Weights of a small GPT-style language model, trained from scratch on English Wikipedia: width 256, biases on query, key and value.
Each number is 500 + 50 x the weight over the matrix's rms, rounded and kept within 0 to 999. Layers, rows and columns count from 0. Numbers have three digits each.

# up: layer 4 MLP up, 704x256, rms 0.221, rows 607-641, columns 128-255
# down: layer 4 MLP down (transposed), 704x256, rms 0.152, rows 607-641, columns 128-255
# gate: layer 4 MLP gate, 704x256, rms 0.222, rows 608-642, columns 128-255
up607:525517480532438437516521555507407584489413538553458572499604444517478522413491541590564454593578535447480555505527454493436533454542466595416568552614524411507506572596571556612428541533500515475452431491489529504486481513531525497443369561513493479426496420568462519496516401595577468477501461527541418492486468524558446475525518497387433547595472491554519522549439449431435563555450
down607:476423497439538443429554487435522554484523516484471597485523564498472454531420538592431424528476522580522546385488494536621436446459509462469581472385594583485510485621538598441426563558563501533492574520528476448498556534541482469591436552545452515479470392504415403482511450453473553480556529552480539515526482425418629527473486500567547547521493450596424476452565482517613573452539
gate608:582500418387490475538522457538503467563464557450503471447506443455497464512594634516515441557548532483499532510538480450481544470514516540544542470496536456524444466542554569586517456464450391550520508511510468432518400396486475495518499549492463534505423547450557492508528534523529488511525562506492458413513537500440555526436443507452481495524500439533597560543447536469508519486462
up608:471515473479447453512436444424522455491512499456513407499448555540457600535503464577477589530518499459498603540432540550540543472476547493460516523483565535545463515563494521451427491501505536529509501616480468514466479581522511536485519509555512531493572491515511590473469476502543548520523469520477473507423520471469410522434452511467517484533488546665446484520498565556521595470526
down608:413625499494550564510448481417496442601480497566479502463471606624546562526539451612507466504574567561554493470524499492480529489473538501510426482488485486486582545528471467443532478518475607406471517543397483563550585540494513503530532495512447497463605431601529515552437480555499565512533477555523491623507475493491491499494513587518514535465437517513504468483572486493502519559528
gate609:428469619469434582590495436443514568453473448553443467476521512451581445523443534537497416550513401466452539521583404583494466578529484476524521482470494451470543434603489445503508412507500453473486547353476526519467576580603578501495578510473475485552458478380502502504399577513514533557533583476499446480591441505575489468474518429504512447540490455464458470418504419453446451492482
up609:503540529488586556400572475539618571466466545491516471527548464546401418424401511525423548415488442465514464490491538507510537534447489466476554517571388536501508472445490484547520513560447405416378478486499457498398438552495581483470452391500427499506537495523501512657422475561447502445536402533429499473467612473479526595537537535441473490510533511429536477565502555518557497535500
down609:560498462396567464490517450525514468443407414502460558425437422494584460515506479479564504528546492483583524466481548548603507493471508504586521459507418566535484474445399495422489460443604513471480552530488550574434485432536452519487497526530432519372529500454488527486406500501467472518520502485421564510460535480517520483479508441496468485464693508500586493509509537557505464530484
gate610:491501560463468530537542466455523505555511423550478494499450569521418437563510468477461539521505450475495442585528554444482509519503542486561448455534467462446588494503475544529465556472552503471541458457492515559422422588553458499546489511551545487488549528530576517493445495602496490537508565434448516566454460554511552564544480421487506453442528489574439460539549440484494543537502
up610:482539430532496433462483501507456423428499528582418456507564565540624498566466451439516560499493414589491590526493422515502423510478411572475485452498539532563438486531481388558528448423540571493501575472471598489522482479412507421488550503475435485527462398489487541564564450522471515502457471476499530407580446478522480510545519480507550558596476520469511510529537457402537433536454
down610:479443450505457496436461429474500480505469594557537491477485538485624516448538475556451455503400496520554574501601469534450523567542432510496534543435518455564478581550519481444464541571474507563446507569467563537535483486501481536414459486481463477528445485458440442513531416379509513478547373508552460367472646646489497480501566555491446574618394518502532494474427493542475464539498
gate611:494565453526514438597638452438488519457483572564494589467428434504456486478526512576483490485484429429517617560522440574554505461514473459507501467584510528520467472541461422489581451504420476456495516564484541540537529452564525492375432617444516436568515513577465482460533499468466545540560459545515522540546511417399479486556510521518547401514499557518532462446460494471496509435576
up611:560533418438517498543569545621544519410508461486498483493452479518593466438577498442497513464519537546449538522525575485522535503545519591432422457384544588521476416441483500586481583467507569536514513489582503549472577448525403533514573560547519497409496501472489463451470521492568499573547406519523538581609537576461446556506514484492502481473577417544519510614437614470488528497456
down611:436462525504547567510551486480495548535461529486510456519449442514564564606493590535499539473546571546415530580485491483525449397559488531490461470492611473648464405395561520426449506474535581601408482525459520481501523486535501566464420430531545561506429417530510471429481590590547495533546464565432524562498430535525497534506487463514549409454499384514450459431445507509507420511492
gate612:451505545665524370476451444450570544445515516562583381519435505514451433434494462482538459493479579524502452486516414439522551524481584517499504404555487419577567466486541567604595519475485509463441374531556484529509548541452338570471511469526566540452487443508550456498515503414555530552510510465572473495570491533491533438488475549448387502476499486344571407587407534492476544509452
up612:460503477485421531587428444489467514492558540535465556555531455561516474484506476491498472542480509447560494467478503511453450501380460491529471456416462558462595491491528469457463482520477603462469535472547604469390488527529474562491514497488539465371446503508523547508491419526575520485464446432484413530541470482606450480454451568523485545414526559545549528568465536538522478512476
down612:432549526495530408458544498519420517491548472473572519499544487537609462448522514516475547476552551425510469534497500530467413565554465481539496478477596569429414486487465553498531535558457498612472488597487569552481555405508537531451436500480453536511496468508503521590562436576520504476496513492414519517484593459430447440529480431500520439450483464533501587521534487573540502490505
gate613:521467476504458442410493505421597496398445493531434498492499552370578457503551477484518535485500479468488378488600532481564474512472469507487457484537517490517528530500403503490643534442543459514511572462517452493502514525499414533604487543464458500516513489498507578467526509474528387463514487507559502436585533522529523528545488481577486483427479494456467540477483505554384465490434
up613:363507531494469449424447439601525503499594533483485457488471526413505538539502502458495538356537528551440595498458487538559425398609462557521507527591524518483548510541469511504502458501534581432515548536532465497511530506531410369441488487576562518440448596541440575431496570456540546439461532511549465531439497493526491431525456503450465486554430540477446474484520540493437551502535
down613:541600531561491603479447512529524516512480487462529507494556492553462558514438549513446520402448551501512479379532592490528475522556561553560523467532495570443559535468467490475506428533492541510554477496471501581526544460421468357481502533522534505600482518593563462474488529451446577512521512457433536537435467450623475538478478500467517537597191512504590474510480562472523476598573
gate614:463474427497566518565472508530476463542500507488472486494440461566440419377529588567531500539535609532498558501468482469520554420599462433462539555474586575501610555496422528488400498467564671514445525479547472493581461495561539511550499530530497479462452532461422466562474565445488497537516505445523404469594508477525537529536473533500570542492486441513529459487564538492486533491555
up614:492499476566478473556527479441543427502489400513427480516566535502468484543535552454537570423481457507453536504467479652436446463579503411564521498484351429459547364429512477532567360385482608444407519581501582542462534535466563512521474527549479475477563442561412565526526458500438454507508508528547461544462565463587470545564469545502445458541469525603519542470426439433491572516537
down614:548418528510459446574494478541532514519507476559493472510644498520456508494501520479477499456500390506481514453468555525481485494484420446471548469541498449426499400449576493544552564427488506561460548528498446504472559423556555424590536471436492499437524527599410490494535475392442465608512566468504434577545577518488476529509467445545466499572403496554503435535427520378480469582417
gate615:544458508462520522505447532561502461558459546486431390404457474434487592421548512597604541415484443511564517565497556449505487538512534519465470511504505591440495538540504480490514672563471565500545529561494425430498502560466474571493566519465486498577525503533453539528508535530516481616679560493502478540500534489489539584480407559401466525599507512467499484558546512433582454513567
up615:420465520491515458416513513432471512421470573492551423510521592526475637520514505618436553622546427449456537489488488424463553478598511575463454489513503396475557542490525464485588477480466454498449436502427612489504507512493449501431517536580531493528516559480393476527445546494485516536546614437461485431525504430501503442494544479542525502461518652542491445539525414434523501460580
down615:412532490444537509584457463493347487481466551424549532491396441396558438558535471556512473488520493490519602502524390547572469406490454536501486541448468464527472515456498525482564517504490560552536538500442529523470597555486643478502444518472491516465548511404500539545524445409569463469472443520486644404533550535428497503582522521459524494411663446558472564509532553463596495512444
gate616:492483542535437484496513563666482518496523462477483488570461447493452513515467514557503504470548479521529477505520557424531478513431563455494452487601478516396523528444420415487567540504505574418507559579571483519505428495461490461454611578472431468548537559471536403495555508493464463570453514450499464518523503570587599561561491492466470513497464449393482546439441511537434445511464
up616:431492482450647510593429487404521520525437559527483507501447552417559461469521433508516558452491549455452493484573453439508545584450458515604498485466485534337492474565376545541437513515525533485577493542498382487540395534513441432513549418461537544530518577457528482530525343498465613631555539535467492445499510534467541583538504474535448462509537530558436494537436488505469426574531
down616:563507469587498578570558449526484499410532485449464432556490580535454437481493497511420391556503478409561477541495526464538387499502488531554476489525578418530536565454503478538474561518469480544588460492495422509432570445490505506488478510530457531433391574446413482470491512495507542495575505469466447553440432420539496563522503513463448536527334452564440526395509395539554521500475
gate617:533500548537499526479477580425517588545507405560394439567590534430488494470456475517506618516539552537523499581522505555465414532562584574506524516508592504558638585411540490587497470545474534527462474548456524442542567517527437423575502489431497532504571570392471478617498460476488514524489554552514409444490479440506587452524476491526452509472505439503524421559503447438505464519560
up617:564459526542485492496488462425536540531482468541518470458502529424551490432512450409410537538515533474471518530520470405482472576456500389490547408461467599462514481574475411570474441409556574508443579403588487544528528613395507529553533474510399558565493570439429444523391498444501460470468476549447546559485379507499466527549506560495445472397507511428423511460463499472403436517403
down617:491525463513473468450506555449475479534509513512505499494415513452476508565358530487499505509549562446508527527480458519653477575401570474500442434471504547507556473449573530477585479457497469524494502572452453496546565416521491460505510465552546425466452580487478579583497462518495468502499575381599479549533484482437487575476527500453498494504446511489482479534452425549545487516553
gate618:465468474561609527354585488538456539543524530493513469472536509503530542484542423568506519566492533519552411563476463473460586515554499532466444393581517474511489543545506582444409554502555528492536514480530554536578387540547521493528478505490507558503473537475473425470508477602477570568467492440446513549508489586386502549521494459423370590482568557433517575516601467368415536509492
up618:425484494425458552518488645423480459563524480425566589490517489536493494407410444521513520457548549469485424512535628575529457604534581501429464546575586497467485536421591480470354542546432513458502469556540536530441514486488452500501524476433551608498461519557469456497577488481402522511557502474494462453438529508485412521532535547559417503438503478545516509612548466492507414479485
down618:519498463383498456456509539493477540606521436405462536563442518498551490556478374478455481477493402518534447495526515461370532598505591508452546469564530535466515466522526427501420463461414492421584540502538568554553424450487451459526619498505480496553502524473526608504480424499581448527457541510451469482525512476412471519456473453425517519454617450481429518553458518441566493382495
gate619:537594496457401621452514587487534549559476501499591509473500530489477449445506574563513474496514510424454485457451502458559544484428575564484539493472485481486499384496484498569498589532508364459508507489554537524475487435463459600497443463493476413411503528539621502592556467475492466562573473534513455500489527565568502450606490489520429417535517551541503480533496458396548510541534
up619:477415479505514451443487486532425523424508398478437502492532489461481418580518411504586492493541490548491522544463489456445480545587518422591553474434544484475571471487640505426482444443495581471481507499507451490461505556603582506556558447498466539622544553586451452458534484521508518505466515469455521480393422480428455474414478473478423513489489430443590534475474512550552431433404
down619:528495468546481488471477565461485458491479533509440435527513482544592355656507499568489490507510508518514600480482491511419542521510562558586484490516457502540521535506525496469513561460575586495556478575463429419538551534504524476562518542500415482495598494479580469463579506478522513537447546555527501465413507540477564499463469477474442541424865506550477484491446539492505544508491
gate620:582388506411507472508487522507482533499469479514376522491585486564404505437532438445494461513472558516505460484563495564513511434464586503506521548410477478481637471584461444539526429484377466506490518495461425455530420533464530464594437370422532541512563503553549472570464573485467501488629508553432474551446441404489502540482482519527484511569459448455526498464507531431469554464433
up620:534525499562501573508465506489438444512516571555493427552594546499530463476471502429560538435569491641445439545563385510448530515442523472444461444463539487511512460529514524517535548463489481509555567572446607458486496567571577532545489529528520462439535362567481530565547541504506518477502432527560502519481522489553493538464466436509426533581498578440417388384530574463610536474540
down620:538565494563404592462420558606446514473595464500559475502488568555495507515472461472541557491442569558553412566555425599480555523446478472506468589522535483547586477556507426537446496556490551449568445510539505521516530502549492561482469500469467495470495472585528522506452461471547516503527586560525446485383499480556419579376400596425494507397424481520496492462495517523572496489328
gate621:493483517470515502531394504514507499599476501499496470559452456494408496539535476516433477537473518543501616450569552541541561458509590472514548384544431488485484467485488529576603509512521429513518485580504498606515518528496452477601570558538539491537515545569493554541476584520537500579590575468554497482532515446468537478461501467568420446541493636508500458494495559473507488441495
up621:547512551538542507572392505417469559534508530447464558520537473470442511475538491485473569466463497464434543472442607436513427434535534475517543514477450438533552472500593570468500519543484499565573455454503458545549503541587457425488552537535523495444464551506478509506430506467514471522441447515565582573463457499450441390491489537560561504516534543546445470492493514562551572416475
down621:444574520631516543474407480507399619550549563407467599526604511424490501512461504416453578453515578519524559525491596444492511497397520533431500522485522438452557542519537552370580507491486525519537450445524566478522440428566537531450537528522516511481560486469540539453541473533472476529427417430471597535475376490501523527495489408491597461430522534525486514492554569506484500356450
gate622:545611454488479508532478433476571513547505493437593487554511537505510529539441555580484470439518435454542381526465428521483533500482508463492491476419560498501490576458563594577393539563495551426532561534523488562526546472431562516580528529583438429453527462537463402540495517524511487496561490468555434421560595550431458486436574516481486509535539498437456465583585596506476507492499
up622:511520466570518532518478488468501486434582547569454583454473506494576444472490520452504496547547569594501588548537508443541534499514516500475467483566444525475551455504482471451521541524448457508476475471425552483533445511514477452480528415475504577539463530482477486447495484436429522448422470535514556509466437410531525512505447489450637488500554487552550428491454442493519452573501
down622:502477505537484455442517571480443459533459519565492516502479459440558443474514465491544535549441555587574560485503539539507515479547458487453593437429434452424465455494507543509464496507513483506385487439534525507477473549487440464466526444448549529474535455593484426566559560491487481504452458567419570515501500431515487490483463524506463499461492517574494513445419526516570485521497
gate623:486466466419447534524474403506492495579506432493455451474427466514532495480434478546453471529573546484519467502559452637510444520482504491481555432560537510416457475496530508523529594440460488473548525445525517482513497495504423604435468508428444466527485529529469441490436532438509491511498524581441513443583528528473517594347566464486406504561517582574537572465432542507491435494476
up623:482463481498503416549418567500493574613402538520577492528430510443502577531535409473508526480513521553456561537440434496486501512511521478539534622557583480486550496517444450454473442647562567529539582473540496489434477513574471545534607508497531509515455481503489516525509524473459519508466481483504501513442452486486484475532525478573509440509590581508575484552589493453563508446515
down623:564546532484569562590497449527478430516544539634463471507534490510523532488544439587453530504483548508492530483529489492496503600434466495508521542519438478463501483401500442475461463398456606458465393500527457532536529546541560527464552411537571408632509532544451579495501566565432549586421483586590425477530400450503497477447441479489536585533505565454416478483449581489482479538525
gate624:525544509541479402519439521637453608586464499578402558483536574468564450532510513513470511458392492430573514548434485454444368420538450444514461584466478465441498462537473515571513529587519562510505567517438442516425490487537492463377506549570503493545441498523487502530524532519410472487651471503429463571483521475521516533411367519505491516516499412459466586445501520485556486518508
up624:344523385492550441363524536602506568564500480507603435518486457412456552440449547495543477524612520475491508557518559500567489490439561502503473545559483509536416512495469445503471425448529436547516428525555587465521415510464507485426565541559655557411500532657493414446490527503468507495487491532527543520441443503519525544500523479523454474431510516498532457447461568544483499479467
down624:473483538448453469525494441477550474523504452414496557542478473526500540524418490489596448524635554466490501503439505555551492432500513562509526496522438503515534457480533480503480438554377525474563501418461414514497494496521426453544515556473522544463397468463406500531587388553633503478442596488607580378506424475423486545498564528461431576618549451492490417486522386449444478478564
gate625:553425451602531536474472409568529477543494521518480390496494535470487494487499486573425490521479456417439527489467481402541536468546504504517486555488503558450415596547593525591434527513481577457509519625581500496471540483451499507511471581529516516499513573532483565566401559514534556471585558498561506509566493535490435582482559539571354492479442528538474498447548569428499507589524
up625:443461422497542468540500555461493502510439580408440508542471400511400527512483448561512566499527452575421432433440478547539491472518490432471429536485505455434532552487513457478541389533496479473458506533414577500506418430513585476491501538456639450468406466411455465492419545490513492538425494556383509502483543489427572522456470455481563442489521499506519325522473480425441524463474
down625:439444474498477525499552397433548564448450535509564522502516506512534456430462524465418536479491513473572529449557525417475515539499534472506485563480494542406556516424443507419497469512427505591513582508386432388469533530508463445539513490514507549545474490482433520574579530468441485647386643528482527495448555472518500592522539546525497534535576608487392502459472517497475544495510
gate626:501436520546510572545456590492468485529469489518495479472526473473494445576561481532534471499515460481543415503493472518566554498586530480493460503513568406491511456424543478464540491457509448537505570546494486479429508403462484483504447489589564594510449543480475391587496512503449461521528535534511458502460501509531444490481444501492446527481486568455515518516522574483441526490503
up626:513519467528479559515465589630511477546474467512438501494509571523508493545440492526504559516513488439485482510493490562552598574492532477440480488485535456534580499492549433508530470489599487455478496449515488534497522419482593514572527506489505570513512471481483559579508464561503497525506475490505422525443523471539485508430495498429490556453507558517504485501483477449535492530486
down626:495462483554458551503461572521518480502489521518474452546562493439503386560501422501469526533463518444557420474483467520507576432487534508380451452548549425471491494456498481496524483442517470488443695506476450407474500428483555532505470454552468557466441509449502537485432428562547503589470505488526495475475521469477481490454495552418517525505554500502496591483526532510510433477530
gate627:519480443523555496530397612426455430552485477586431541412542523464489483499565597464483425445525398536517562495539524560487454502516494404501505491493437507504439487540582512394428521433514492472398588533462485598550517480491533570620447554470506425472480527480444464508458605487453569449505439488507495569458510575426472548447488481496467504452439494472514388463507576568555491409588
up627:548510469515485510587529482499477452595469480505465551535473484529524396555523402490502504428498551396562502578458509498459563538523467523455501468470501457452498540532513417469421463509500485526529505573406608434511452428524438491487617521563418523456578456532434459450538534547468549562483515482463494504497457463567483532507493414496489521407544566373528575465513536510505483523573
down627:471515582435512499507463474538473521423486423436475493464487547492548483433534502410488581478379548394595543503500574564394496563484530400441434443552440478531473495507479532470455473514452518591566424412373583500470503542561486468519550488439493582484512519493508527503470489441492440438549404483513489466506448480554437490517459426466477546487526489533464499503476548526504470554487
gate628:483581479483464501504585453571462434507450426508493544439537619419487503475458540485516425631561499495457475573495597463512532503477631448476537494511489441473400473466470558438443598372465512480493489493530494492501433406542435442595456440523499566460532531555514502501359562540558540485521480486457488637559479442424530492498384494425502503524506461496524469514424534491502516512501
up628:539489587509500577525507506499552458449446403497474560463587518510482495486534492450481453541497542447472456454484460551407390480533432467485559582520530480429494413406480463483441498527391485483415537456509450499469471493552554498478510457487510513513551574552459487561476464625505486529545454528458491558507539474465520554483497434519574444563510428591556537508517505391523599482584
down628:438463517493554610527458549485435545444545513565525554430518440562427496577437437441457497548568559480571563464521443573552486524513510567434556605490396478422545528517453476423509473545554518443499572522505503503486561468510568497500583456468579531461611530538486494513514523550500504420557558448402509548629491455518585436404513475397469475464456519517619450559480473403496497518668
gate629:452594388450500516443493503608558517512554456480573504494471538415651510574429483520383366472578449475542482494560473521487565485453487462471528546487449593526475527564513519474404389484581504415494428470501537529473472471448525480506527495468507509556460522561452439458441438518458565525526566362469420577517580512510498566475443487412496531497493478435600422506616506542568433512496
up629:504470523507547558505495345481476583468428498479487535478516511531465472531564365557497493503584464493556448476399409476363492390528489517578507493464459514599522652550499361479431526564455462417409476397482530444565554553352600555496491442442513544532522502511478589540494433477563481522518433465530541505471471423488516552515453532560549550505546492432520485522541495381457584565533
down629:498519476546507555474513513480458458451620530554503532543549462468548572502553484372442545498514474420520496564528553486515522532545411505457476612485502602558508523636451530518561535502606466459474574421505497485463407528560488521503506467562535612512487538582522554445475583525498503471543478394530456553464403432615515494511567496592502608537233574437451442621477546608547497490453
gate630:422436474467491480473450510510593438545427578600497504597596474465542561496537521474528530587588403478533531460540505473499493494459541490518487435523440523441380557508561395526467467529443554543557465549531527546509487595470393530479506458493498462494484489402537411465408469508514488505505490531509473511564465491597424555472587561503558465571488510448447544431495489402547522588452
up630:404467561532554483381508502472503430445544448500529467529483538611538514489538495537572495435523613513588476464494522454526361511561492538574493510616539513484491449630461532505511572555410526413553421535532500396507518534518439450539466471505382583520519419451480516474496482500473505387495561483550514580509441554557400476505505498417509531576477390507590454486474606485416518460556
down630:552500482584458539523499454473489467551543553509550555644471578504457517533416555442507649464517460483523498461422521570509517472527497538539495496523458534570499505542454583476507508464558408513455627508444486500544479532509479474407585349481528475454496494579449562468486503483455488539507452598459545526509512580514492505465475541469511490565459497458463461467529402539489453561535
gate631:479479545517517458557461425406479531622485486556456566519562497500492479552440466543470431369548491483562465433433501497509457483558440393505476491446529530478449465524563489506470501541538519491433481543522573389572452421484507548548492506501406497434589502459445427560541564486485485529512437433516461487451556570489520540447474536441543423556524495413449554494561540499519434415510
up631:480541424523486565518355426438545479468517469476552523537482501482599487440471526500496430581481551517440551492643476558428466495457442594486598497504462388645523466407472482516482460461448368540595504508538476471467539480426514438413417514537460456558483501522484481498477542544505477429537516518533473512430514454536587415468547528444465529452573425496537470470456531518491500471460
down631:448448503555494487445466506515523552513519503565439447563525475545453501503518462483565497506467517420460482407455502461627487558496526496458517477520485551565491552529482455444463429586470463537527503507545541449532558561427526509595459483488457497488495578496540548421380470481540514458479473508494517532427536441540455536461484493510472494561452573524452593496476572508451488361508
gate632:469621438464474423625545507537601535477481479518417497538491487547415501515512505463567471543531460471543497605575494441529555460531528493513472526467497529507446554551494408505554581482487425459479560493441470545545426539393581565443523512534493512438525479523588551594489528509496539509412489502490601606514414525486462512515433516570516469500484555538511400441472519416463469593448
up632:492510485411539460501493511463545513506571414437387516572518484505451481466561575528456523542444487460529519450529474569487486500474512375536528559466556524509498494526441575492449461449601549404559574512488443570571603510426404436490493553569603483510466507553496515496462529626444451573570540515513488529553477498529503544470523468490543526503502447533557482543441510451503436436439
down632:543530541455476583635526486530520542504618533551448457505582507558477368433506573434501471421472484400425482481465581477566549480503596552483502498463476525498425624565509503489481466455421467473557501466473479523453532544467446516465551484473506523544527409557483477522438569480484511586490480539458498506497544482423446520422502462481492576540472460488440624422580475500408526525558
gate633:593468506491444515616571530506506478493498499500459531533479517516576463482351535568474456589505432495526589492525539519500505550553446450453455530550567497472494491438517510440485574546539512463464502469525571521543470414544437567456512504502514526522473431403524498402496535524431648503559507526491511525490550562492458522497511559526455486497541497419401528534573429531359543513495
up633:570500463595423563466462504465534574448414548490480496482399556532454524550507539435596436495546406499556557499495447414473461543486509455508480489407530428556530450470522445472541446531476462541469432537534513499527496458507664478553515464515516491412505539462458514468539549588545401401440374456422533445512495498447477458486429457459427514520498529491472532508564566528498383443482
down633:496539533509573507533426507506463494337421509499443590463457440521475415421361499517610471515554449513406501475442545485502529550382508599500560537532505495500558572462517465359559532472539387483545516494521488606487485514532571490532499423501559584491525525484555473470396564453507463495408542458473529532460480475451465466489527572457528469416616501417570402409465469408424518518490
gate634:477532471486521505540481440544579513584389486486576411549484547521438478552457471482548532538544457476517540502531476522521465547501475468510459514460478544411557548562455579486438480451488452573537498485365579542474445533477456532458562605465481495504487413525608522465420676350485432506468565461517640471521515529549478548504463455495518589422521491483558502534467485518476499453405
up634:512500471582523419530437552523464525479446484455463537513577379540549511525525440563581499544591544487480486548495535573486500463610475434435509390544479516508513542526529481473518509507559514563407498587474490402511527544554439511459572463432494497533435533496514544539556496585455482468539547485479459513395574521527458616532558497517366500466553535490450508516506533483535522515460
down634:445442477436529451443614479432540435506430616455526504439531532522520550564558486437606482448431514453442451548479534512495573505471504470423572491470547471536484566393348525480520530517501518506566429507487498467561434597539500506512480492574528488537558480482425459510564458564442480428512503628511484546411495553559508450514385487461536477562397478565434400480570505434496532500498
gate635:492488479455486449538523599496463463493461622538535453564586557466486406465543428616519478463511483537578457525509544440454475526503561491413551545463561518499486417500474501533452471455467551455467507452543426473535543575387512504443431540477486542585504374481539538564407426469531485516447463522407476378525511538466500411498462515526408478441436467421428443474576579575514547525590
up635:467462507510455364516562536504437569479535512560503358526393536567401414472541439527486483527436533501516512508486383518540406513511498441486501507430518469572529431525465462483547412443482497488563566479483429450451488428457494472351397371486575545498524583537470520469437497481608553496464457489451445433472610455392572624560458539445497470498507525578493493540570457537520487511527
down635:533457368437536580499468458494440453485507533362606592592542470473518505489439488492459450458511527474415444463472518479531624518453440509482599485469496596395462537562448567455552513443537443485496542557530503472510483526332559491480512468553509496555472427528436394409525535511466438478438575419523554515477518503505549497424544527558509567466506471531520476560505433495544479395603
gate636:526475448470531512547494453561455459502480527483423530498515529453543472480514566523593519543468421480481502482435539502572546474474471437528556540432423592592621429426514519522491517534537480482505506517510557523507478514561516509523560464529496525600458521434538476522464567462470511491596518512437492455480508429422471460458488421471509494575472478554557375395509490510491493513509
up636:519447461514554559506425498406481541465376580523544432553488434445556521439517542464526496442589444501528432512509444417453488415545579554521565424572412428488464590484572434472495492442487529481598471504511477464495472528509389534435489440474592510448503427549573558533579433425587488460491464520488502443480590668476475558495607544464573555551552472542469529405457497456518469524442
down636:426466432482540506448479528446545472455544529572467485401545469556445557523515544472613557449425562493525404507597396542545541447498530529488491507486545516498565489558549420476507507435479488498470537522522489584498565516349483436479530517505473524507537548483506543502499572504456350509503464537495460545451397499482549478523457474488444483506533589534466564492572511477541637493641
gate637:454520461509585494560520475536449510443581508600466485495595489512490430449546464460532472519543482440486477478613563564486547562517524594529452515584485524507540432498437503500472509560581469487457461556420469526538581480455573512507526471481561518527526522518544434545553450506486554457457547462466509446532550512488494542540504482500522459498506483503565560469499469526460509510469
up637:379505489538507580509528510489506567655520453486600498449458402503422555498602479483510513508549466431487464486537477443481362584525634468557517540506504413462536463453502567492490504529425491570507461495505547479519517487543481550413563598486400508531530491481469456502500453559557460549526416523528505465530437445551421517545587489457469535519439522515515515581577449494357479559520
down637:478543512511420461519480523532492468513502486491461555413432422523444493522547514415451492523508503574506468482525449524429482415476552536471499457457488442485502446438490499486503548458453431512504437524554535512526490493588502416513561444510463540521476501493547424466515524459507440587581534498483463475488457490497500492531519527422454535454271489563479444473533572523497513531539
gate638:500541473463540554488482401535495538570468514439498478435455528487448503438507511497484488536470458514485393476513483519475532463493481570537467398468504517539574555575420560475474474482430597493419556562434523453488449425540575483530445384491486502430513497506488533551506552501457454562528443543502473521546445504557497518447504503562411454435440456534477577520426393500557555517493
up638:499469527509472472572500564470510479455526502529493524592515466495571500598513487523499488501435482518513560469470534531454490544478485403536526585531550526455514464439552518533577478494538452494584441433505513503472552509549459533409506536568479526573431542469506485430442451471483565432476504437460523491469571516468546497469477502443606525570563568442484387461584557505458481476525
down638:516470505482574518482489459472519500545475494581552592492563450422528538488523501607403419475476596470525527496474456509457478533481507452444406543491520559496473541434572447506510444501476431462490519546593490545525576466516495491530577530508485440616541553499544471486486488429498612504452477525443538506422578456491579513475409495505480509503569497510607432458482466538425398516461
gate639:455478378564560396522504467517441536494434468506500639501435463513459496585487571541538575562429516481572465491438502450457594490393510452491435470499538476574495522515475502493572561516550426512504434508473569484564544456484565525564394473473524531430524373650527477391502513602599444527438553526515419464496477450501520518522509576507391534467467485381519501467467497513482471483516
up639:523473459551506512472510525451545490529535542484477546583504488530514516466500493458533537519532555491499581337535578503534521446566466388560486480463514518525522419551508469579585510506536579504588520390474506486494467532458527624464487623514549556353534505502614535443588510557442473557504416540556524476478481431534471489591490468462520491506476473499428431447479521491553475576618
down639:483441510527459447501509528544486563494536566536471473538464475491498508492513472471529486458576574456421535453445494496505444455456498516513477606452471506596481418580428468509462529545472486550490572526442443506515595590447492580538483497397435587407421517497469452527457556557464448546473436458454584537577531519379507459467499463502491484551632472482519514550553549440629465559499
gate640:456515503571439513422554449540518612453475345498446570476563539474487494394516515595513418465495527404425569537599476452465531526455658568473456474504628515497536513486462487584493454483473492473568530544440534429470611490475460456530524516477439565462531542497494544445492502539520477564534521528445508524491481447545461481537505473514460474421399523520506491447356421517477582543515
up640:506505433500414538441523525449496448642558472465565537531601483362557529473444566474510556551479408417485527520622474396528538498500487458539505501500471491590481466475563487543563501504560526478543425463602503480384537514456549530498415595488484506432548390474518506462488559584432512532534449613501585556582519552551437544526546538554486458507519519522583537468560455512534442507383
down640:496465533427449439403457521523479448420498507484498463472520456562488468505442566463505411434483499467531507474533604534449448514375549585563542485464410449419508508534592471505473479568509419429460527520444487485528441552563568492531554429502586412483531507488544436459509579552497538495522560493510510539522505412455503554528506458556513539475549375555416550493531476555482511508580
gate641:551489450471573509532471510420564475493473471510530534480442535446523501475504443603467465563538423536493507464551410524457520521474476576514471470488529539467467477463455530463453583500509544471458478494477517458553493455471499463491530506509420466545540502478486513535539572532495481513538462506480539474584481424474499450501489468387441547520523585486459547535511509481499483491516
up641:553520526516445477487557426545535454501517464505513491545508558459428556547442441548435458541531537501454483528414474566538474513538453552514489482499459533426493495523389509487588405447514439500458582556516501501495577480536564539517530502473474509551505483460481509440538548515487526542547511517483473496450558440528508497537495469486476546499490536484441461521477594394509491453451
down641:515445483523465542471446466483565518432537489538523478537582468454523496539565526529493545423526499491425548463474435502562556487484444543532557580404530568547463564397497485496500502497513503474513542519427518395459500550583487431494493495482483514481467455543481445546533521543461451580508576520494473543505501544534514450485447510514494514550572537444501498557545460450561422471527
gate642:426480439466458502490545555496550419577471538597503538542526560454447458523554515447459499500494528485487440492500510489480415483480543472525512433401551426545521527459520493564537503520543472616605502460479444518576512573518540423557514526618396490482571470393371462455602481518494448470606514483460480531452580446457519490523546451583522479475526473595472524521592533528476466593497